Part of a small language model's weights.
Training: a variant of Adam for these matrices, 256M tokens, 4259 steps.
Each number is 128 + 32 x the weight over the matrix's rms, rounded and kept within 0 to 255. Layers, rows and columns count from 0. Numbers have three digits each.

# layer 3 MLP down, 128x512, rms 0.0756, rows 0-127, columns 448-511
127090147120152133134114119125091125032137126125094106127124120207117119092164118140138120168140130131050099152152149146126159000174123207133179131126133131127124149111141132143145133156125145
128150145144113132142052134134101103119115109116145086152134146110124187116151124153182123158124139135176104116124166139141135075127128154140201127119106139140160097138142141120112109134124138
146095127100123122117127118108049128181114163122135150121130132112136125110131110097089133156136116000108212165130154044134087151095123248126110170128141158141084171105103130119130141101119183
126107136151109120139047127130154108126147147093124110101112156165215198155115127136096091109111133139081028095120113146154126202166117148134093093127134149124128098114133133112134169084121092
125135138134156121148097131147082109163148150116085120127126107070088218040154137113165138101130112115127255101123121121173160073156124086132167148135122108144137145132063143117112080131124140
141156120090149117128133108119145140139112138127207137112144117088172250149153111097056140132123130094124103097129155045190115211178130151130184100146097121125072126120091120131128165157127116
142085186133099141125201147154097109007120129124139061145113122196172005000120135153032125148137126008236192081132135199173105172229121114111074093137132147111235103155134129133151161111108149
139141119143117128136123133109147151194132134117084114139134147133083060077155126136175106021138138105120133199107105149114134103011128088137156068133132148142045121132111126118134016101124123
123073140143148129122150125105060121035123133126119111117135119116135108170156134111111130214125133197154159128144135072094118224117148105135162167139115158156081165157076120138137144180141131
146140160123126126123176142117000159225142122082119150116120097188124112126107106135067125145141128101157099191147085177142106123181115107129222160115127134120027104092183124130116154162113133
129120127133139110135162156121081128211126098135071103118122127096193240157097127129114117088126127172151167089128099164068080120140122108120194140124110137122205125120113111136144122167130137
133144139124121139139136163144138114095128110097152093149138162093118156135187152149086116108144145031059179051136165138143195159157128124126161196130120099137171144161081111115135141161145095
137127142138107128121119133130198122161128108126235174123128152097133123072088116142120137141101126178206146070133102167112153081165121162118038158123127139117182153159120128134146097139116110
122184128134123143123065149138066139128122158124074139136109138125146138129142114126206115149127131070110139176152132127141156096144139063138094141121143119136188081134125141143128166093118153
128069122137086121132165132105119133078140173135080115125128109162104107118162137104141115154126121198126152083128159135104133091131134175116148081135143153123146175148211111126103134147145121
117109126138153118136144112112087113169136153134087120139133096095097085134065147155092122099133126102161109159137160106133097216105128192121126123130118122131169144144103146130120174170148125
121066123106130110148139134114027134164132099180132120134150131122198109164147122148118117112134118123170096136138170074143133115144122170129149153134137135099057159117217100125111110071113107
122156127135104118137114109121185097160125143119114125118131088101128068137141143139103125172120117066182113168118014076159127053103151007128194100125148185123078172140072130147093132151114112
122151139117068122123123119129161167078123119103127143134114128151156115142074107132164142207117132061155156167127119138168138158190121054123069104124145135121104137126156122130130056098124091
127197138117109127148104126139149139066139107139138162175120168113140168119156132142134125181141136088028030036130162173111170094163107082131126134127134115109080134138153137129130084091106102
123075139114117115130126146121114149162118129101152080118141101123116126130187120135151129119122137181123078080133111153128133131118143163131078109125135157099038150143198124133125108197136084
119117149137139120126132149118095140128125166115158133136139120153131200131099106126161112147124116105153138106123160126108128095116116187144102114107129130122037136129091130125129126186122143
115149130130159132134157125131097092146136090111134125117131152138158149145191105154161134082105133249118053097124162160101148116137132148137179156124092138139255126157045128135122165139133132
109089132100128126118132120147161120182133132102101097105129117118098099127139111115148122067118130169123127098103151139124152191106119225123132137143108109151115122078090122137110063183133087
146186117123108109106064106124143115071142175125082103122121105105099147091114132116153124198126138172113142137114111131114133090133147097138118068140133149137104115123150124123136065087130120
125132142150110124098144126137097125132140144127173151136123144130153121139084094111128143092131135181069049228123149136183101199137129065120136111123137130120166112121093132128122129122137159
102255118151131110146053099108072125058131082112128153097138102166187127207138125117166119128139109062069148171142116182080098190101112094132134075126123152126038119120082126118119173137125127
143125109127140135136081143141087126174134112135123151122131137137155182094134134145179120124144132144098077123116107118099144157172120096131141139135114156122147156163184128105119098114133134
124155133115148129128132132131135124091143168119146140146155154113162106120088152133151128119134130162106185141133161198060095111061137159137162134124139109116157167162127141117140092157134131
141125110138123155138161144127189110235117115121071080123141085117137160148122143144124130022137135126116121145134079130178134203073150148122095157136114134114136120152141141124137087162150106
125186157141171110130136110116114134175122172150166094112132112124190187109080132148096147187123131107146068087116109125149099227130123110144106185117115145121011121127109126128128163190132193
115160136148135136131116109144186132150119098130097144124144113141094144154108121130131138143134132136142198175140082087121191096111089163129036133124127132121150179153162133122138093065148117
126069136106134153144088142130212126119112146126094122100113128136091127086068141154125123081138131099116098126125168135182140069093140123119141169118143122138170162132198132125132135087133143
127198137116155134135088101138128128175140196141143108123130108107055140134137102132087140218138140117159147173127088125107112160190120131137169144128130128133083119145078123135132139132122124
141093097116085124134138128125056150143124161141117134111128091213107136079113153110152122103143133123159103069126138038062029015173120121114116070123144137115136147095109132115121174156139141
095034132122143120130114120116160117103122215151139109116127141093155143112077133157138132187132124132019086139116094112188076167143114119134147141103119137115206182114094123136112161074152122
103144138110137136119109157115152156157130198122159118117125151116107131129105135132204126162121135120214132089127108161190102074151123150146090136132118116112150144126155125137148184151142147
102073116120157139136134138150115079143131136152166128118106127133097118117118144103095144255121112027136246044141155000239132149077148195124088146119135152160103084124068130128110204238136173
125052128154151161117078132132119129165131103127120152137104137060138118121148146176165145087152145141101225214134125094150174095124119155119250173125111112130213218149132133125150104148134142
139138117128127103129149126145102098100107161115078124140124169107127094102136157147170134109142118100128145138149155087201157203051136128128174145142119118123025061144028150135128120088137118
128129101114133124123103123132178171100120164112104146120119102136154125090062106129098136126151119148189101168118147121115107131062127135111169175141136130113141216135053128140138185122127177
149150097143152125135147133124115113143131116144087144120131104067119125194147129105168141155122118157100151103134124108101114164135127133119130145114128117122098135150142143130109141100138163
140043131137128146134114111142131110140120067109124103136130101119147036183106136141152128142139123131075000125134141192157099052125147255140132104124127118135202110145112126138136120096138139
138120138105140125129159148111085124084138155122127116128135135125147192083118153119064135154116122137166204056112149131157100105126136053118150132143128111137170178132160142129128087099148153
145099130094086120139143135110103136104127129125195158145137151120150163086095120123115138153146106093166174149125082105198082069090124159117038107120138139132095117148117129132134149163127187
131136130158119138146081157138148136130123116108079148137113120083132072149144143146096125179124130093148151123141180098121175156123131000125162158142158108129100141177091155117135159046133156
135183121099112130126120125123088138108108139092112138116142122075169150115092136114155117236119110147163183102125169104081132112101109152121091153111135129136106146132144129152129239173139177
118213141130128119124102139108095125065121093110176128132130147113183169099148115151127103201111132142137212108133124255163169101036135098146143163117110139127131190136178127120130095092119136
117120116148160128130123122120135139183145136100137155116129123116121075208178145149097106094112121130021088126161127094136124141183126153120065127124126113118082090135142120129157131092149144
145071130113097128108134118125168141125104103140159102145161142146129090216151120131089112139155133153087124126134147156174112066146134100134044134149125154122113152160161115132140117157132130
133076132148119138126098142138102112125142147177105187125157110146189124046157143118198136069131132095021143078131109120103182143039106052123157138139126123119177069127112134125099192126128111
120223118139105120126149156129110112112124062125108168139144148138122116186139128153189126134135123128169116154136108174031119139181140085146166149123136123148223076159146139111132147075136113
113092126094132128126178118129118110139128075102164104104147125185149144153068129095137140056113144138131015213122148097137108167255158006109161070132142120133091118171226143136119096126127129
118139159121130115121119121150107143056121129127159150129123096130112092137149123135140127203125124114136158255128143119126156119153118126130191154137116092142127170129173119128127141177131141
117099147127110107136094143140255109133130157118202099139108159104154039107131152109062109104127132179156125108127139153155090035181129161137129140159139130122054116092184134114109126147116099
116143133117144112132108114133161112126124155110120166132126112152189139156090119126133131195140121097104162142151119127135082108140138169123126163125107110135145117154155115120107141175140083
123115108147138146126108123129161123145130113120141112133121131151176140114042117110104121068114135123144037150137125165174132142135125177117103154145123120118121147124049129119138134091134128
118114130134122168128053107139064124111143095136101185136156113129159092154130138121077154049148136138234134123140147109090173132194095194130140144122139127129015085156146126162122171113129160
119154135149164146123138132120094125082138163107160120120117145101166095129119126106134086117127134076107116077124127159167171121126119201109165172120107134135144155136130123122145201101130183
132095135101176127131139118166045105152127081100090118110138104128089150097198111132073138037136134094134084122120113201083186144133138164129233136128104148133119153119046126124143219130143147
148112120109131114115175110139119135095145045136117118136126175144138088125119147127094148034126129128099064126129122181157107115205138058120146148127129110119210031130114118130131126137121110
168103172154075107117117118100125137242112073132097093109132118113114072101148124126150133150121146114137107090132085144187104203193137187125037107130134153125084087118174125133118177152134111
113103109112118125155128106140084123170119077126204183144144126094113120138058136133200125157129119173134112172119174118115107097135143078139049154119116110136086103141186136117132143119132170
110113147142140107156143125161143107161148113141103118141121171096192081053066117133141111083137133155089166060088172074090082113115146128118241093121112110136166158122134115155141095149144103
147134138121106137133069142118199144091110192140142172122131128099153153089133125123229135099140135145198126086133081156124097070121136061125127117125142142124125129126195147130115192189109147
139156148118129138123132119110173119202119146124109088136120124106204127105185135134076129033138132114178133112131150080150141129089142175135165144122122105125162182120075126125128210120124158
136049116116128123115141124107139142124130141118063128122151142141085159066188120107211118201129126133108108118113149190121171049110143142126045050135140131148255106132118137132147126162122140
116181121123115134129210128085059110104135123136172133128119096100136231121175119089046115245104135130145150136127122127147114181054135171134208124127121148114139144126100127134128141142130140
129075146148109133146124122118061104079109114135236142126155139104094241150130105107145111154132141071030156129131126148147192137126100135139047137135120117128163090135106129131123167139121150
120152141125111146140092117142200102180132161121172100139142133159128196179147126142172094158112131106181104132124137000114140150059122099138108170141147145158157168123133149124089133140128125
119192147172147133130140124131103109130124168160107132128119130092107081182161119129103138159128128100172222079123142223086240156134127060124071115119125137139051116154104129125151091157132109
116072141140110111132043106146090144086126114148093117128129101118108182136212128147189127182138109097203083070117162230182181097157116053137162119118141143144105124102147120116121132148103097
140134140144104123129134167107141105063131105122098110128118127153107101124153111111098126073119132147069089078151160168111151120179142172116171102109135147119091113109002133130142125209148147
132154118124117117121187127113157102153141155114125106108120088136133134122155147121114124072160134154159179155127107116244190149114151084126122083139121141118084161121154152126142116030119101
122135135109132125113120112130132139103121109123115126116152108133165144115191131134144124156151129191043134153129116188131164091109137176122208095139112121145118070103113109118143140116129067
109148100127148130156141133128146120000135104132131153151114085079172095144087132163094145255129131179144210180102175147127091171251135110121103069123135112099240156134118111135146069117146153
131103146133181137127134106136193118162138112120173047108125130022145106142057125119141131087098129098076095178123188139099153128063103189127106125128117137155176134098084127135148127114127147
108112118114112137130151163129157106089158133162123123122121164201115195150127145141119117147125114113124060132122108103180116133148125255126106092109142121144196157136085113113116076068117117
125193127128141130140103126129178144149120140115131162145136150142069205119106134120218128199146142135142217122130133062057161139163111100117089186129133130124065151129137124130106187136131068
126154130125080116130171127132116120068135158150081090147140084144021106085102126123214118140118119125138136134114090194130109069132128133137186123122133143103128117092120126140111073080115107
124032120140108153098167121155108144088127111141126182113130134123119121122194121080142128086132131150145118031121182148149174030131127150124088096139132113147055087136145143131127132162126156
109034124151086123121145151148154104136115106133098143136146099161193074154098124133095131115105126087158074078118134118211100170066132119131181087123123135126044110132072107125113119120131132
123098120134144125115169115142077125000122128144087103136145090121097115184067110130143124124140135134135175163129136119098105055125124150135180089129129145112115114113098111120141062041128100
141000136140078138118090129152167139217127145134140128138130143131139161156093134148152134148098137194126089118121108207107078102231113093122125144123141161111175118125136133140138163150135136
122061120112094126120138152105123139094114119125191121125147146179130100107081138131068133195128157227073115128124128131055137087139136112148109100118117109110171142166143140116141091086134112
106145127129136115145105144144190133111132145113102081138138120159098151057134153136153119109133115100075092110113164126100122180081123111126086103138126100130134125139093113128139115090131121
115056155183096125140135166147135116064129092146077119156138120080164172143158108117198127064136113153105192100126094056204133216064124219131146109130126118117154099154184115136129105081145118
122090132152122138152139119109159130041133073135081141126116131149087127193154125125174112134141130065132225226111134158115095174144118101130102146119140122097099143137121134126131130109129161
100153121140134136124106133097187104092156142141080180111134123152104109192161138108136131120119120136119105105126104143114131107171120067111092156135141127129239109140159139119124138140120113
127142155100113092142172141104068133069129144115137123134147143150156199134019104111101137187143140087181105239112122190098099097152113150132135109146130134134113086135104127116108160217128126
131208134141106137118132113123109095116133143093183174115101105184103134089110093130127143191108135094170067137115088206107111096161124125120132096117125132114111158085099150123109192105131112
122167115162133140115043138147123117093133162127107161135119155097185193141118099093123108172140122095119127159140155156055150091100131053114085169126123120130135172145049126129134177121147123
132134125131138126125097117146110146064126194117104064128133129094107109123163134142095114183146130113064196092135182147157165127089127160122120117109117111139120110141121106125155081115115161
120228126125100133117140142157024145091132114115024096151123153103062168169150103118061108069109129255122052110144171161106147199129146084131104106124125159127082177147134135132141172046131136
117211123138170133123095146114118158104156106109104170114102085156134136105115136094077128139113118121097173103119134110175068128213131215128117127124141096139086136102156145125135138180122133
145196112126143122107137125136119119105133082121087161106127104139092123116142124134133137168115145208107186121127150131111186081091147163138043066111123117121255095133136127136159131117144084
114024107144151127134102151079169146165121143130181110137131113065116164108126092117088128064140148000147203124128104063187066234169123130136132130125138137107228124121135138124128114119134149
120129132088132133144104143103205129138135172127144148106139151127072127092152116144128126145118130114143060104100073063155172196096135120134073157128130137132066141105174129136120151120138111
119104143116157148123165082110114123088121090115077149120122107097066156146170124121134145119118127143096052126122116132105125066100135138122110077132136133134082151152126127135119140147140161
117156128143133114137125130106228112228113122146169118143121135110143155132138143139097115059131123120132193078095175090115134147144142086118139113143127140152088128125055138148118175117135168
103188140152143132118110108142105141170133155112125124128136136106168139092122141129082155085112124073136043108139091162166125117102130032131082123119127122126090099120164121138121097144126146
163164132153123152145139128132162128119136157123144128159142099136121081108177125087147121148142131125157111141113150153101145134026131085138110111138119141132061115135148119113121159085135116
125125129128110127144128135129100124094106138142122103093141137147141099102086137120169146202122156072087094154131159112140153040062126254136119092122126141100105128132168131130096137089126114
141098123132147114116143139122169105119139164134108146110122155134154061161162116121107119151121110123137124056121068064098136081090137151123134113119140165130125136122184114136108153132133094
122141139113117139126140134099072143134120133128164140135132152221116167151041129113115115158115106116006150234121110171171029125204122116125203103137115117117152112128053112141129121146140133
109112139126126141145114175113133112243131157147140138135127139142112120080130125108148124031119144106045209107135133163199129066163139077119114157130121120130146092140150132116134110149120075
139052121129145142144139136123140145068114157130109091131128106134157124128156133130140128154119147100114062175131135211026172084220135090126072119133135133107246169115108124123114086144114133
141148119087155125125134142132094137076153119143106121099139122090098154167165109122184131173130147179183108123153061126177159098083134105131158109140128156141065182149191131130125095116121116
149130123128111135142125134125155117086136124122100120122138132157110197089094133156099141178138124153121060237141140146206139168081131219144216140127096118117109159097116158121165072046122111
115138134109136133108100134123167129179134115128180102123121121127154021114126125124145142165125125255149111066123121102176101154138140152118087127142125099138135143133108129127111137101127119
130137120114109143115156147104096143164117144159159115123118092117126103100117127111124129178130123163078123205109137198051098098120127147133146125136131122126031125122255128107137087053134165
156255123120135115123090094109067139000146005120219132172120157133052000095101128096140129095124139111000211111129111081215101107188121184129255174111141104130187015167027139122165097038123117
138178143134088117125201114100255143123128110122135108122144121140114083094198136121187123141126133095118088132128075193141156160185137113108151156133128139132082109142163162123125117153124105
124097136157088135135142109131046124073158172103129116151137140128115095119121134116132128089122136085045173106105161139168045206151129111136242093119130116116182075152056139132143121031127144
147137134143110114132152132141139130183131084117162112146142143148173110055153136160116138043151147155187156104129084096193186157141150113128141150126122112115128115140127141140138085051125084
128063139129140129141113132124152126121138157103097118119110146129169121061140140129089130137114120143156105051126155038124114025064117223124108153150108151120181145106146122137129145128134157
111218119140094159135143116139114097113118133136091130151123132123106128169092120144181139176115138054152125102121127087114160032145138080131065213139115113142151174131200141150114151177099177
133169125114143126105096121135228121167133045127186133110126133138189104128116125137178137119131112089089146187129092101085122126247125099121116150150127135136255136120126142108119101161138152
129164092096119124130152149115134124143143087121098156114142112161173086168151135152097128128135124022073114119114150103231122144224127070130190062124111113115039140111017126123108121152137128
116094126130132129141138138106109104059129170146028133118138109121170114108151119157128136085158112136144168231141137151042178172101133102124115098130126135111117124138124124121123127106146138
121101133105144133156096145119098127102141020107157146152122128191126142173168128145143141137131147120067115139110107124081168127163144186143114158120117145137192150115209126108147166081133125
125063123126111121114134109149154103169136100155146133135132184181094127135139132124126106035141119087119088097146147104078108000170124152128129163120136125136116120139068128125127134150119137
138074131142147120129149103167101124000144122114057119114138162084146095114100120151169120165120129126129209188145094148120169141173121071126194109139120137139108139107178126132124104109136122
108151154121118134138097155137072136087113140128124139137144139092130140140095148130124139188110126100062120114110073098238132116097111176110166135131129122144153086137129118133132130094135117
124065114125097138126116120116071134077109153115138149119143129125131118151130139117144129135116144123067084145114136096144123087100133125140148132136129116128149124108117105130129131129114142
122099142138148118107098146134161120134121131129110085128109105107110138115182129136156124168133120109135114110129104149179097122255145038125133114118115121139176084132053128136161128109125099
132151148121109127149139145143177128226115161123186110133132111143104045155134115120101136035113142110144134209124103096093134173164131255139102135124145134135175100086213127120124132109143118
132134147091122108107124120132121128163138174133074115126105113120227153030145124157073121177126122113077168103158130075172132102130143179128124101126123099107124133115035122126131140245118058